python train.py --n_layer=20 --d_model=192 --n_head=2 --n_kv_head=2 --head_dim=96 --d_mlp=768 --vocab_size=2048 --activation="gelu" --norm="layernorm" --norm_place="pre" --norm_eps=1e-06 --positions="rope" --rope_base=10000.0 --rope_fraction=0.25 --qk_norm=false --attn_scale=0.102 --bias="all" --tie_embeddings=true --parallel_block=true --init="normal" --init_std_qkv=0.0314 --init_std_o=0.0 --init_std_up=0.0314 --init_std_down=0.0 --optimizer="adam_variant" --lr=0.00135 --beta1=0.9 --weight_decay=0.21 --lr_head=0.0106 --grad_clip=2.0 --warmup_steps=278 --schedule="wsd" --decay_fraction=0.654 --decay_shape="linear" --final_lr_fraction=0.1 --batch_tokens=32768 --seq_len=1024 --doc_mask=true --train_tokens=164500000 --steps=5021 --dataset="wikipedia_en"
Each number is 50 + 10 x the weight over its row's rms, rounded and kept within 0 to 99. Layers, rows and columns count from 0. The size before them is the row's rms in percent of the matrix's.

# layer 12 MLP up, 768x192, rms 0.0551, rows 334-478, columns 144-191
105:46 47 51 55 49 44 37 60 43 48 37 56 36 37 50 54 48 65 41 43 58 45 44 40 44 42 54 52 62 35 45 52 54 59 41 53 42 45 53 40 55 49 57 29 51 66 53 60
125:54 34 58 49 62 66 67 54 52 39 53 50 52 43 55 45 63 64 67 50 57 37 48 39 48 38 58 47 28 50 57 40 49 67 53 61 37 41 55 36 47 57 38 45 49 59 62 66
104:52 64 52 70 38 44 60 54 42 62 52 70 51 35 58 29 42 53 53 51 31 62 31 48 42 66 59 53 37 51 53 47 32 61 59 45 55 45 47 46 53 67 64 48 40 51 45 58
099:49 45 32 49 59 55 47 42 52 57 39 49 44 48 53 44 58 57 35 50 57 47 44 61 33 72 52 35 43 67 54 53 43 35 47 59 51 36 53 48 51 35 50 50 53 48 70 55
118:41 57 56 61 51 58 55 61 54 44 26 56 55 41 35 59 48 34 42 35 45 45 42 49 63 46 63 32 56 44 40 49 45 45 61 47 46 50 47 38 44 44 55 58 54 54 62 60
106:53 67 45 64 62 70 68 55 47 52 53 59 57 62 39 53 62 56 43 67 60 60 39 56 34 43 55 66 43 34 47 44 46 44 25 30 24 51 49 45 60 45 53 45 30 46 56 40
111:33 49 42 38 45 53 27 60 59 55 61 41 41 48 35 65 62 44 54 49 50 76 54 57 48 64 47 39 39 52 65 56 42 51 40 39 42 36 49 63 45 60 61 66 48 43 48 51
104:43 61 34 41 42 61 40 46 42 56 44 40 43 45 51 50 57 41 42 62 47 58 33 53 46 45 54 40 48 63 39 51 55 57 48 48 45 53 52 45 64 60 39 51 54 55 43 38
084:36 49 77 62 58 44 49 54 52 44 48 50 49 42 58 51 44 65 55 67 51 45 53 37 62 28 48 52 53 48 62 47 58 47 29 40 53 46 57 38 46 45 39 63 51 43 51 32
091:39 38 52 28 36 54 31 59 80 54 56 61 57 44 40 40 55 36 48 44 56 58 46 46 58 54 56 49 47 37 57 52 56 50 59 50 28 57 51 56 27 55 61 44 46 58 65 48
102:44 45 40 54 54 44 46 49 56 57 41 47 52 46 48 52 45 70 50 53 40 63 39 49 55 46 57 45 32 60 36 50 39 72 52 68 56 63 59 54 51 68 56 48 39 60 58 40
116:62 66 31 50 56 55 57 63 35 41 55 58 51 54 38 47 50 73 59 40 51 41 52 50 46 48 55 40 64 33 32 63 42 55 53 46 34 70 55 35 72 59 29 67 48 54 42 53
109:53 57 37 61 61 41 34 58 22 46 36 44 57 32 40 44 49 42 56 39 38 44 46 62 50 63 52 40 55 52 51 63 43 67 55 57 42 41 62 51 33 54 55 62 42 57 40 44
120:49 70 57 29 47 45 40 41 48 49 47 50 41 40 62 54 45 42 44 54 35 42 46 63 24 56 64 46 39 54 49 39 46 50 58 61 40 64 52 40 30 58 56 57 51 50 63 51
109:24 37 53 66 66 65 51 50 40 49 49 41 55 49 65 48 53 68 43 43 56 58 45 70 57 41 50 52 52 70 35 46 43 65 55 54 36 40 32 71 40 47 49 36 53 53 45 54
104:63 63 48 50 40 55 39 50 22 53 61 55 50 46 62 49 49 66 61 47 72 59 49 73 54 54 51 29 38 42 43 48 41 56 63 50 46 54 60 45 42 55 50 58 49 70 47 20
127:31 55 73 33 53 64 67 61 52 52 72 36 52 43 47 51 44 63 52 65 58 64 49 49 53 44 61 46 50 52 71 68 50 76 49 47 50 61 57 47 51 62 46 36 37 67 84 53
119:46 53 24 49 56 51 33 44 49 70 44 56 29 66 43 46 50 44 51 54 53 48 58 50 40 66 50 66 43 35 51 55 41 34 36 37 46 48 55 46 54 71 56 44 45 54 47 40
082:47 50 51 60 39 42 43 70 51 54 52 58 52 48 64 47 40 60 47 53 36 57 43 56 42 65 52 40 50 54 51 58 46 59 55 44 49 53 41 54 40 43 60 46 44 52 50 53
118:68 60 71 56 54 64 51 54 41 59 46 45 47 54 53 63 54 53 57 55 55 60 56 43 33 31 57 45 46 61 55 53 35 58 40 52 54 56 63 42 60 52 45 55 34 62 69 65
131:43 55 62 64 55 60 61 50 53 75 46 58 54 50 63 51 54 57 50 62 70 49 40 60 54 51 58 46 52 40 55 40 45 50 41 38 50 56 55 54 60 48 50 37 47 46 57 42
121:45 60 55 56 53 52 40 46 54 43 53 62 68 43 35 33 69 56 55 61 31 38 68 48 47 54 60 52 39 51 41 37 49 33 39 56 40 63 60 54 45 67 57 33 44 46 69 51
129:40 50 45 56 64 49 52 49 46 48 37 60 55 57 47 67 53 61 51 60 34 66 49 57 48 34 61 54 49 45 57 52 40 53 37 61 54 76 46 53 51 72 41 43 47 61 59 52
031:34 30 56 71 16 54 46 56 43 45 44 52 52 51 44 43 61 47 63 54 52 44 40 49 53 49 63 53 41 45 62 58 44 48 48 55 52 46 60 41 70 55 54 51 64 46 54 49
113:46 71 60 53 70 55 64 51 47 36 27 47 53 60 48 54 51 52 55 48 43 72 32 64 57 41 51 46 42 43 40 61 55 65 52 71 45 50 72 49 48 44 48 46 38 48 45 70
114:57 66 66 50 60 59 34 53 66 45 57 54 52 59 51 64 44 59 65 40 33 59 36 60 51 57 53 59 49 46 28 56 50 52 34 45 30 35 58 31 50 36 62 35 50 59 50 45
131:36 43 51 64 50 63 42 41 55 57 34 54 41 40 40 64 60 45 46 43 48 63 43 54 65 53 57 53 45 54 44 61 50 53 43 67 42 57 42 58 36 46 37 43 45 44 61 59
127:42 62 45 63 53 40 37 71 50 46 50 65 54 50 42 53 50 62 67 54 72 53 56 45 46 43 58 54 52 55 53 67 47 53 35 48 47 67 69 44 56 34 45 55 35 76 62 47
025:42 46 54 58 55 48 39 71 61 31 55 41 60 48 36 52 53 57 52 60 45 48 42 51 31 59 61 54 57 53 54 42 71 52 31 56 43 59 22 44 27 56 50 51 46 38 59 43
088:45 58 44 38 48 63 39 52 51 55 53 58 46 75 51 53 53 49 52 52 49 42 43 55 64 47 52 36 25 50 45 43 55 52 58 50 60 55 64 47 40 58 57 51 52 44 50 38
016:34 44 60 23 65 45 48 45 67 39 48 55 48 53 49 47 63 48 60 40 44 34 54 66 70 60 55 45 52 40 61 47 39 60 58 37 54 35 60 60 64 26 39 49 54 56 44 44
020:39 57 48 65 34 44 42 62 35 36 62 28 44 43 33 43 46 44 55 30 44 65 40 56 57 55 44 49 50 63 57 57 58 52 43 64 61 62 46 44 43 57 61 64 45 45 63 47
134:47 58 50 56 47 42 53 70 51 48 28 67 41 50 44 37 47 53 54 61 46 55 39 54 60 44 56 45 44 57 48 74 51 59 35 40 50 56 57 39 42 51 58 40 50 70 33 64
113:53 53 50 63 73 45 50 54 79 42 48 47 26 50 34 53 51 49 69 50 42 63 43 41 34 53 47 48 45 63 46 57 42 48 42 58 31 49 45 43 57 41 51 50 59 59 45 40
053:44 41 50 52 71 60 57 66 68 61 40 53 40 60 55 58 62 50 46 56 54 37 56 55 42 48 54 63 50 44 41 52 49 43 64 62 52 50 45 59 40 59 59 39 52 47 58 65
122:46 54 54 62 47 62 46 46 36 56 68 44 48 64 30 56 54 52 30 58 65 52 48 47 74 47 59 30 62 62 46 55 47 47 55 48 38 48 48 53 59 59 58 25 46 60 43 54
127:59 60 49 48 46 57 33 66 64 61 45 46 49 46 38 43 55 47 53 44 58 63 42 59 73 45 56 37 60 63 25 63 52 48 56 53 40 48 53 43 49 39 49 31 40 59 40 27
110:58 50 45 51 40 59 56 65 34 56 52 65 54 53 46 37 52 52 43 55 53 45 37 43 52 47 50 55 41 57 41 61 55 53 47 51 45 66 30 53 51 58 51 60 50 44 49 40
084:53 48 44 43 55 59 49 54 46 46 55 46 49 48 42 62 49 46 48 57 34 44 30 56 68 45 44 68 43 59 39 57 47 41 71 47 45 51 55 42 74 40 45 40 51 47 69 67
088:35 14 47 50 51 47 46 62 37 52 46 53 48 49 69 39 49 48 42 38 46 68 41 55 50 55 56 46 49 47 40 55 43 40 62 31 48 57 48 54 71 42 67 54 52 37 40 66
113:56 59 38 56 46 49 61 48 35 66 56 46 34 34 48 57 66 46 57 50 48 46 50 47 51 62 51 42 38 53 45 59 44 50 38 45 42 29 50 45 56 40 33 33 46 49 60 61
118:50 74 49 54 36 44 48 80 51 44 52 52 54 33 32 56 45 57 54 48 69 65 46 54 49 44 56 43 38 56 32 50 57 56 45 30 38 74 70 48 45 56 58 58 49 50 48 44
099:53 45 44 50 49 69 40 64 67 57 47 53 32 43 34 47 60 50 60 58 45 69 50 52 65 63 36 57 43 40 35 73 50 37 49 43 38 42 48 56 46 45 50 44 40 43 53 64
123:45 53 42 64 51 42 41 74 43 49 59 53 45 63 61 65 72 54 54 47 52 79 49 48 45 47 54 56 57 64 40 35 40 61 44 58 40 54 59 41 49 34 41 34 50 68 37 64
113:46 56 63 65 48 30 32 46 54 55 51 74 33 51 52 64 58 49 57 42 31 53 39 63 46 37 55 52 33 39 45 50 48 38 42 51 43 54 37 55 52 48 49 48 46 66 54 59
115:30 46 59 50 45 37 42 65 51 58 60 33 31 74 51 44 52 51 66 57 55 58 44 47 60 46 57 48 63 81 54 69 49 60 60 49 57 37 47 52 68 53 59 50 48 58 40 51
113:39 48 49 50 54 52 23 52 39 41 61 46 47 40 58 46 38 38 75 59 64 53 44 37 39 57 55 46 68 58 35 61 45 71 58 63 34 57 65 48 40 58 53 40 53 68 43 65
118:44 43 56 50 69 59 59 56 48 42 59 57 44 48 60 39 57 58 83 50 59 34 47 55 59 42 49 33 54 49 35 38 49 45 46 52 47 56 71 52 47 56 44 56 44 55 45 70
102:52 64 49 51 55 33 33 56 36 54 66 48 58 56 47 60 62 40 36 37 60 48 54 66 82 61 56 74 45 39 40 64 53 48 45 49 39 55 36 64 44 41 62 44 51 51 54 33
104:45 45 46 50 37 44 57 45 54 32 73 51 50 49 38 63 59 49 53 60 62 53 48 55 42 66 46 51 40 59 42 54 51 34 47 53 38 42 42 37 51 56 58 47 45 54 49 59
107:54 32 63 70 56 65 56 66 59 66 48 63 48 50 60 57 58 48 50 36 52 69 50 59 44 53 46 42 43 55 65 67 55 52 58 70 37 53 63 47 26 34 39 40 53 63 60 55
015:55 49 40 55 29 50 27 47 53 66 57 46 53 41 45 54 54 65 30 73 65 45 38 50 59 46 36 42 34 37 63 56 42 51 63 73 37 39 63 44 56 51 53 67 44 37 47 36
011:44 48 52 62 25 49 48 36 59 42 41 47 30 40 26 43 34 56 50 49 37 66 44 46 45 39 42 40 44 48 54 64 37 65 45 26 43 31 56 66 61 63 24 49 56 62 51 46
106:39 34 48 41 74 66 44 74 51 45 46 45 41 20 51 53 47 51 46 44 69 57 42 46 55 52 56 42 45 39 55 34 52 58 40 71 32 31 37 56 31 76 48 43 59 41 57 46
117:43 33 51 55 55 40 49 29 56 53 64 50 50 50 41 66 48 41 36 64 53 45 49 54 35 64 50 50 65 49 51 53 37 48 44 52 44 47 62 44 46 69 41 35 41 43 66 45
102:53 46 47 54 41 51 60 70 45 49 53 48 33 50 45 33 56 42 58 48 58 47 28 47 33 47 50 44 60 51 51 58 68 57 46 62 40 45 35 62 56 50 55 45 36 48 54 45
046:34 57 54 41 65 32 50 45 60 66 51 40 52 49 48 55 52 64 55 55 63 43 45 51 54 56 42 55 50 40 57 65 64 50 56 32 48 41 59 47 49 33 46 49 46 62 42 50
103:30 54 40 68 44 60 54 51 51 52 39 68 38 42 50 58 52 61 61 47 39 51 50 44 60 48 41 48 55 46 41 59 51 42 31 27 35 57 50 50 50 44 62 59 46 46 40 49
088:40 52 48 67 58 53 39 64 54 62 34 51 23 42 37 50 50 57 48 68 58 54 28 62 58 62 63 37 46 54 40 60 43 54 43 61 42 55 56 41 55 64 53 40 40 51 61 58
104:44 48 62 47 47 42 56 68 40 48 56 57 39 45 50 45 48 35 30 52 39 48 48 55 55 53 60 32 43 64 59 49 49 51 41 48 38 53 49 66 52 63 46 49 51 61 53 55
129:46 43 51 64 38 54 38 51 66 66 38 59 53 46 41 65 66 34 51 47 36 35 60 72 48 64 55 54 27 61 62 58 41 43 51 54 46 53 55 40 39 45 48 31 58 38 56 61
112:40 44 36 45 62 50 60 56 58 53 41 65 40 55 35 47 55 47 48 51 47 59 46 58 49 47 51 37 47 38 46 67 45 50 51 50 40 54 45 46 53 48 51 27 55 53 43 47
101:41 56 57 64 48 57 38 64 42 52 59 41 57 42 31 56 39 51 50 64 28 50 36 59 60 54 55 41 64 66 40 50 52 68 55 43 34 49 45 66 49 65 55 47 47 59 51 58
073:27 50 66 66 31 49 52 59 53 42 48 48 49 47 44 56 58 60 54 45 32 56 52 68 46 57 45 45 48 44 37 57 56 52 43 41 40 45 62 44 59 48 49 41 39 60 50 44
101:52 69 64 37 44 55 48 51 32 54 67 58 22 42 51 47 52 48 41 63 56 47 36 46 59 50 62 59 67 46 40 55 60 56 54 34 49 45 48 47 57 48 51 53 38 47 45 58
119:32 62 41 57 74 62 50 67 38 62 35 56 47 49 42 47 65 53 49 62 35 56 41 49 58 57 52 38 59 58 49 62 48 53 42 66 52 66 51 65 55 45 55 45 49 61 53 50
137:54 43 38 56 55 47 26 67 57 58 31 60 44 34 33 46 49 57 63 49 50 44 42 52 60 40 60 64 34 56 45 54 44 40 39 38 43 49 58 38 38 49 74 40 38 51 58 46
087:41 60 54 65 62 54 33 69 52 64 45 53 29 37 40 48 53 57 54 68 54 59 33 66 61 63 63 34 50 65 42 59 43 59 49 60 40 62 55 38 54 66 49 43 35 50 59 52
108:51 46 40 53 55 29 56 53 67 48 34 62 44 43 47 40 52 34 62 55 46 30 39 49 55 57 56 39 50 49 46 48 47 47 40 51 49 50 59 45 36 61 63 48 50 50 53 50
101:45 44 39 49 60 48 29 44 34 40 53 44 48 46 59 48 46 58 71 73 41 54 37 52 46 41 56 44 55 53 28 42 40 40 53 60 41 60 51 43 47 60 41 37 48 48 39 51
120:57 53 57 58 66 56 72 54 73 60 55 38 51 48 53 53 60 54 72 52 63 67 51 60 48 62 58 63 41 49 47 44 32 47 57 45 37 74 48 43 42 52 52 23 41 66 70 45
104:47 59 55 57 40 60 42 51 56 65 39 49 45 39 38 51 55 52 45 36 59 52 48 46 58 46 64 60 55 44 32 45 65 60 47 38 35 39 50 39 51 36 44 40 41 29 66 58
123:50 46 39 51 59 55 36 68 53 64 46 62 27 46 41 59 53 48 72 50 58 53 46 39 61 52 51 57 54 43 60 55 39 49 53 48 52 48 50 52 37 47 54 38 48 47 48 48
107:44 57 42 32 36 73 37 55 43 72 36 51 37 61 44 54 41 56 49 58 37 58 58 62 62 51 59 63 40 46 34 67 52 55 46 40 49 37 41 40 58 47 51 53 32 59 48 49
098:51 62 60 52 53 60 37 70 45 53 50 39 51 31 39 36 67 49 55 63 65 65 31 58 51 68 45 39 54 53 56 42 59 57 49 57 28 52 56 43 31 75 54 37 43 58 62 33
100:37 64 57 53 52 45 17 68 21 48 35 40 37 47 64 53 60 57 50 50 56 43 36 60 58 53 48 35 59 64 37 40 50 61 55 56 42 70 49 57 56 57 45 27 31 62 58 55
121:46 53 41 37 57 37 57 74 46 58 56 40 41 55 72 45 46 53 57 61 43 58 47 53 47 40 56 38 39 42 41 61 52 47 55 54 46 71 55 48 55 54 57 28 46 43 61 55
116:55 57 46 37 64 47 55 46 43 57 46 56 46 45 46 49 41 48 48 44 38 43 59 49 49 49 55 29 32 48 75 58 46 38 52 58 56 61 66 44 59 71 58 39 36 57 67 54
113:56 47 56 64 64 40 32 44 48 64 47 62 48 61 51 66 59 54 44 61 45 33 35 42 52 39 52 51 72 67 47 36 55 44 52 50 52 39 68 55 35 53 59 45 46 46 57 54
105:49 51 51 44 48 43 37 56 41 51 44 52 38 55 46 31 43 35 35 51 42 25 56 45 51 49 49 50 38 56 28 53 56 54 61 48 50 39 76 40 43 60 45 43 32 39 61 50
109:44 56 45 82 46 62 35 56 42 58 47 71 36 44 41 45 61 46 48 54 42 55 56 50 73 46 51 68 56 54 48 48 55 49 47 52 30 49 47 53 41 47 43 51 45 59 44 51
017:28 27 41 91 43 53 51 57 54 52 52 44 45 43 58 49 32 54 68 58 46 39 40 55 36 64 53 55 54 39 49 63 76 40 40 46 55 37 67 61 67 58 43 62 47 50 48 58
142:35 52 47 55 58 50 63 52 32 41 44 45 28 46 29 51 53 60 63 64 64 57 43 69 48 43 60 50 56 66 43 45 50 54 32 44 42 35 57 44 57 61 54 41 49 44 37 57
078:37 37 61 37 42 45 39 51 44 61 64 41 54 63 56 59 62 55 35 49 55 57 36 53 48 57 60 56 49 51 53 57 44 50 62 60 43 48 49 44 45 64 59 50 40 33 38 43
109:44 47 43 49 59 46 51 55 63 76 40 58 44 53 38 37 58 36 45 52 44 64 22 46 60 53 60 33 52 60 53 56 39 52 32 56 46 40 54 55 67 64 56 33 46 57 52 56
111:47 46 62 55 33 47 64 52 38 59 45 68 53 56 43 51 57 53 46 63 42 40 54 58 69 42 48 74 37 41 34 56 45 68 44 43 59 50 38 50 41 60 53 51 35 49 62 48
113:42 57 59 41 47 65 40 66 42 55 47 58 56 48 53 49 54 59 45 30 59 48 35 49 76 59 53 50 41 37 39 41 53 52 56 47 40 58 55 37 34 54 48 46 42 44 66 81
019:48 38 56 45 63 55 45 56 38 49 49 36 55 63 57 52 60 32 57 50 33 34 47 66 59 43 63 56 50 43 40 44 44 52 54 63 51 61 55 64 60 49 55 53 63 59 51 42
127:41 49 53 45 68 48 56 54 38 60 59 44 51 52 45 63 62 85 55 51 51 60 37 61 68 56 58 46 50 57 56 59 38 34 37 54 54 45 42 49 56 65 51 35 50 52 64 50
014:48 46 61 51 27 41 52 65 47 38 51 46 65 49 38 39 55 54 58 51 55 45 45 48 40 64 71 65 52 48 56 53 72 23 32 43 63 48 38 32 35 41 47 51 58 53 54 53
128:45 50 36 48 42 38 44 58 37 45 58 48 44 66 37 66 42 64 58 63 58 50 28 55 69 50 64 41 51 53 45 62 35 58 52 55 40 51 54 48 32 61 66 53 45 46 61 46
102:40 69 38 65 61 62 66 58 45 51 52 50 45 39 47 45 45 40 34 54 50 46 25 48 50 44 53 35 59 40 49 54 55 49 55 58 38 46 53 49 66 40 51 39 55 43 46 40
075:65 39 48 54 53 54 65 69 42 40 44 62 42 65 43 47 58 52 52 45 50 55 50 49 56 46 51 39 39 42 50 51 41 40 44 44 56 53 66 55 57 43 45 56 51 42 49 55
110:49 52 47 51 58 61 60 51 34 44 41 39 46 45 46 45 53 56 47 38 48 47 40 45 65 49 48 54 71 56 39 60 45 31 40 43 37 69 63 41 55 45 39 60 46 58 44 53
122:35 33 34 40 46 67 45 28 54 73 48 60 47 43 44 64 56 51 46 48 56 56 50 58 67 47 62 68 45 31 45 60 49 55 48 59 37 62 62 45 46 49 42 54 39 44 60 54
103:44 55 43 55 58 54 23 71 50 48 50 51 49 60 30 51 57 26 57 43 65 51 42 80 48 58 38 62 55 46 54 52 50 52 42 41 38 59 48 41 58 57 56 30 34 45 49 70
121:58 46 32 64 59 61 49 60 47 49 33 49 58 45 48 61 58 55 62 60 62 56 52 53 54 53 54 39 37 62 39 52 47 45 38 55 42 52 55 55 44 60 52 39 34 51 50 88
119:52 26 53 43 47 46 50 50 38 60 58 59 42 56 39 46 59 56 42 32 61 34 49 42 53 56 57 56 38 39 57 50 52 53 40 56 64 53 70 45 49 56 38 40 37 66 57 38
049:45 42 54 40 54 44 63 63 44 44 59 51 55 61 55 61 49 43 66 52 37 54 53 44 45 49 63 54 45 65 44 39 50 60 58 33 43 60 47 43 46 38 52 37 63 56 50 47
112:51 40 56 55 49 43 45 52 65 59 34 59 46 53 41 58 59 50 42 56 43 39 69 58 60 53 55 71 64 59 44 42 43 44 34 57 38 59 34 55 52 39 56 37 33 39 62 47
133:36 55 52 60 53 44 40 59 41 44 47 45 30 49 50 58 55 51 42 60 56 35 44 53 54 49 51 45 56 72 41 59 45 49 40 64 57 31 57 53 26 56 53 41 45 49 50 44
052:55 62 56 42 35 49 49 38 59 65 39 44 57 60 48 52 55 39 51 43 66 62 51 51 76 42 47 35 52 69 58 53 44 56 58 48 36 52 42 50 53 34 45 40 55 53 49 45
065:71 50 46 49 47 46 50 56 40 62 44 59 53 52 37 64 45 62 43 44 64 61 59 41 51 51 55 65 42 45 50 50 43 56 54 67 37 48 44 46 52 61 51 59 53 43 47 45
117:51 43 51 58 49 55 65 57 51 38 44 48 48 43 66 40 57 58 71 38 53 71 41 61 75 43 54 55 58 65 37 54 39 60 44 66 52 67 41 36 59 64 47 39 44 57 63 60
113:55 60 34 55 67 57 63 52 42 60 48 49 37 42 46 48 46 51 55 52 53 52 48 44 66 52 52 30 55 47 51 51 39 44 32 59 50 55 42 53 50 51 44 45 55 54 46 37
102:30 58 44 50 41 53 50 49 40 65 67 49 43 53 52 53 55 47 50 57 49 45 42 65 45 50 51 58 29 53 40 48 51 61 65 43 52 47 39 46 39 53 43 44 41 65 44 59
103:66 72 47 68 52 33 42 49 42 60 37 53 51 43 50 60 68 46 47 40 60 64 43 65 61 53 48 42 25 59 55 47 46 51 45 50 43 35 65 48 50 46 50 48 47 62 57 57
112:37 48 43 43 50 36 64 60 56 53 61 51 59 39 42 35 56 46 56 52 53 47 39 61 57 67 52 26 38 55 44 57 58 33 46 38 46 38 45 41 40 49 51 32 45 50 61 56
137:50 62 54 51 60 48 42 72 28 66 52 58 46 59 41 58 57 46 48 53 64 50 30 48 51 41 51 49 54 47 49 56 54 48 35 54 52 41 52 47 37 62 63 39 52 77 39 55
023:50 52 58 36 70 38 55 48 74 57 39 71 45 44 56 63 52 43 65 41 55 56 61 51 43 53 49 53 63 52 55 50 49 63 44 54 42 42 42 50 43 32 42 50 40 43 40 49
113:44 56 39 48 47 55 50 53 58 34 48 57 27 49 26 42 71 51 53 61 50 39 46 51 50 58 48 48 58 49 66 45 48 41 46 58 49 73 70 40 31 51 52 48 37 40 48 47
112:55 51 64 55 71 41 66 59 48 59 41 52 43 48 53 25 53 53 59 61 47 61 43 40 58 42 50 52 60 44 45 40 49 33 50 53 39 56 71 47 49 56 56 51 52 44 53 69
113:54 55 52 38 53 49 64 69 54 51 53 49 43 39 46 50 56 49 75 56 54 57 39 52 53 38 43 40 51 42 48 63 46 70 39 60 35 47 61 25 51 58 56 21 47 54 49 27
120:40 56 50 43 38 56 32 61 57 49 35 54 50 27 38 40 57 45 64 42 67 66 70 57 56 61 66 41 38 52 45 48 49 41 49 48 55 60 59 42 41 48 46 44 44 68 70 57
019:73 61 35 47 71 49 64 55 40 42 58 46 64 47 60 60 33 45 35 51 57 65 53 52 51 38 46 55 57 78 33 37 61 50 64 50 52 62 40 38 47 56 49 48 44 48 53 56
119:44 82 61 70 55 50 39 53 51 51 36 46 52 27 54 61 50 53 51 37 46 66 48 53 53 57 47 36 46 56 45 47 43 43 41 62 40 57 45 41 33 58 42 55 41 60 52 53
093:57 42 50 38 56 56 68 59 34 45 42 45 48 47 49 33 49 41 47 47 47 40 33 54 60 56 47 47 65 58 33 60 55 47 53 64 48 38 42 56 47 51 43 55 44 36 54 55
110:48 32 53 36 61 42 44 55 46 61 57 67 37 49 42 53 38 42 57 48 46 41 51 51 63 39 59 50 46 35 39 62 54 61 59 48 36 56 56 24 45 51 48 47 39 35 55 68
117:54 49 57 66 49 69 35 48 51 46 38 67 50 37 49 49 67 36 51 37 56 51 48 57 42 49 50 48 52 25 35 51 54 62 39 62 41 52 66 37 42 30 65 51 55 40 51 44
035:38 50 63 40 25 44 60 62 48 55 44 36 46 50 41 46 68 48 58 43 45 46 45 43 34 52 52 59 45 47 54 61 61 38 49 73 39 60 47 33 56 46 35 49 43 40 49 55
095:53 33 57 46 44 27 28 47 40 46 54 54 51 32 49 38 49 55 43 55 44 51 39 62 56 51 65 55 49 46 41 66 39 56 31 51 52 58 56 53 51 56 43 49 43 57 37 37
037:48 57 21 63 51 59 58 48 53 55 45 42 57 64 62 39 45 47 29 62 51 52 34 53 51 54 44 51 33 50 41 56 49 77 56 42 55 46 67 47 54 63 47 59 49 61 61 44
117:53 63 48 52 50 49 72 51 63 57 54 57 43 35 37 22 38 52 63 45 50 47 34 60 53 48 57 43 43 56 42 51 45 60 43 49 48 55 54 39 59 61 63 63 50 75 38 54
104:55 68 49 42 35 51 23 55 49 52 42 26 40 41 42 48 43 50 57 65 59 48 48 65 45 48 49 61 48 62 47 59 51 49 42 46 48 68 58 40 55 57 46 63 40 48 41 55
120:42 55 43 49 55 78 57 38 64 58 66 34 41 52 42 44 48 73 48 50 65 43 39 52 49 52 53 33 50 46 44 41 55 52 45 40 45 53 52 49 63 57 45 50 39 45 42 41
123:44 55 37 40 69 65 58 43 51 67 56 49 47 53 45 41 67 56 48 50 44 41 24 51 50 50 63 55 41 48 42 51 50 49 41 44 58 59 59 38 79 49 62 60 41 70 46 42
074:46 46 42 60 48 32 40 63 45 62 44 69 55 46 52 46 52 57 41 46 83 47 57 54 65 51 41 45 45 48 43 47 59 54 38 45 50 45 64 44 53 51 60 52 42 50 41 52
046:41 48 65 59 73 52 30 52 56 54 51 61 37 44 54 44 46 54 50 53 65 35 52 63 68 47 49 52 51 47 57 53 58 30 44 39 48 34 52 45 41 58 54 63 47 57 50 55
056:27 43 51 55 36 49 48 46 45 47 54 50 69 49 50 57 55 41 43 41 58 63 54 50 58 60 65 42 45 63 46 46 44 51 41 52 47 45 52 35 62 32 54 46 61 55 49 26
090:41 76 42 45 44 52 47 52 59 37 52 64 56 54 56 47 55 35 55 55 62 50 45 32 43 64 48 36 60 49 64 65 48 51 43 53 41 64 49 40 36 50 52 45 45 45 45 50
110:37 44 48 59 52 41 47 39 41 40 46 64 41 47 43 59 46 61 49 60 38 52 42 50 38 39 53 63 60 57 42 42 38 73 27 43 43 64 57 44 34 57 65 45 45 61 54 49
083:39 37 38 74 51 70 47 69 61 57 70 26 50 41 48 41 53 64 46 37 50 41 43 44 48 47 50 37 60 58 38 43 52 40 66 46 49 43 46 53 57 45 38 35 55 39 49 53
112:52 56 42 59 68 54 48 51 56 47 47 47 40 45 54 63 47 38 41 46 46 44 37 51 25 64 57 65 57 42 45 55 48 57 53 58 31 40 63 32 46 52 56 48 61 58 49 35
114:48 63 59 58 71 45 54 52 50 34 63 53 41 45 45 45 51 40 60 61 57 56 53 57 56 44 54 40 46 47 56 53 39 56 44 59 45 57 53 44 44 71 59 34 57 53 36 52
109:53 58 43 59 66 42 45 53 48 82 55 42 55 54 43 50 68 34 44 57 41 55 56 47 45 55 56 47 55 59 38 55 43 47 58 45 33 45 62 46 56 45 47 45 45 50 63 45
081:52 50 64 63 41 52 50 65 33 47 41 66 46 52 56 58 52 52 43 45 51 55 58 57 31 50 45 48 56 53 47 45 47 64 40 63 40 54 32 47 39 45 53 59 40 43 41 47
116:54 63 53 70 43 66 49 45 43 47 48 56 48 37 43 53 58 55 61 50 60 57 39 45 52 39 72 51 43 45 36 59 61 62 54 53 49 56 47 47 28 37 31 46 45 31 49 46
028:24 48 62 41 36 39 64 61 49 68 44 44 54 41 36 56 48 52 62 63 49 51 56 49 42 58 56 45 53 35 47 65 63 64 50 51 49 29 54 59 55 36 35 40 62 69 49 39
109:73 38 45 45 51 42 52 39 36 62 47 58 47 52 48 42 48 51 70 58 52 59 58 58 58 38 56 46 42 38 34 70 45 63 35 44 56 33 64 35 55 50 61 35 37 55 35 47
094:43 50 59 46 48 55 42 47 54 48 36 66 41 48 52 56 23 34 47 53 54 46 41 65 62 46 48 33 42 32 51 56 52 64 52 58 65 29 47 43 60 61 55 37 45 30 62 65
107:59 50 34 50 51 48 47 48 35 40 36 49 57 37 58 31 52 53 51 61 45 53 45 57 57 47 56 28 56 45 28 43 50 57 47 54 47 44 54 35 54 62 63 43 47 49 44 56
045:48 50 50 58 66 45 60 62 43 39 47 39 54 42 56 60 42 55 46 49 14 41 59 59 35 54 50 34 46 53 40 49 63 60 38 36 48 48 67 65 57 56 34 52 51 69 49 40
099:37 48 39 50 65 44 33 59 49 44 33 49 46 33 25 42 48 44 39 55 59 54 51 49 64 71 54 55 61 72 54 57 48 50 50 58 47 57 55 51 56 54 50 45 43 47 57 50
017:56 48 48 50 71 60 43 41 66 27 53 34 45 51 43 42 35 51 32 50 43 45 45 65 61 34 48 56 45 59 46 47 39 48 50 33 64 39 48 51 57 55 46 55 60 53 50 56
079:21 33 61 47 63 47 53 56 65 63 53 43 41 50 39 52 68 43 48 40 47 58 54 43 35 41 47 43 49 54 45 52 54 43 58 48 34 28 44 56 30 47 52 35 38 55 57 60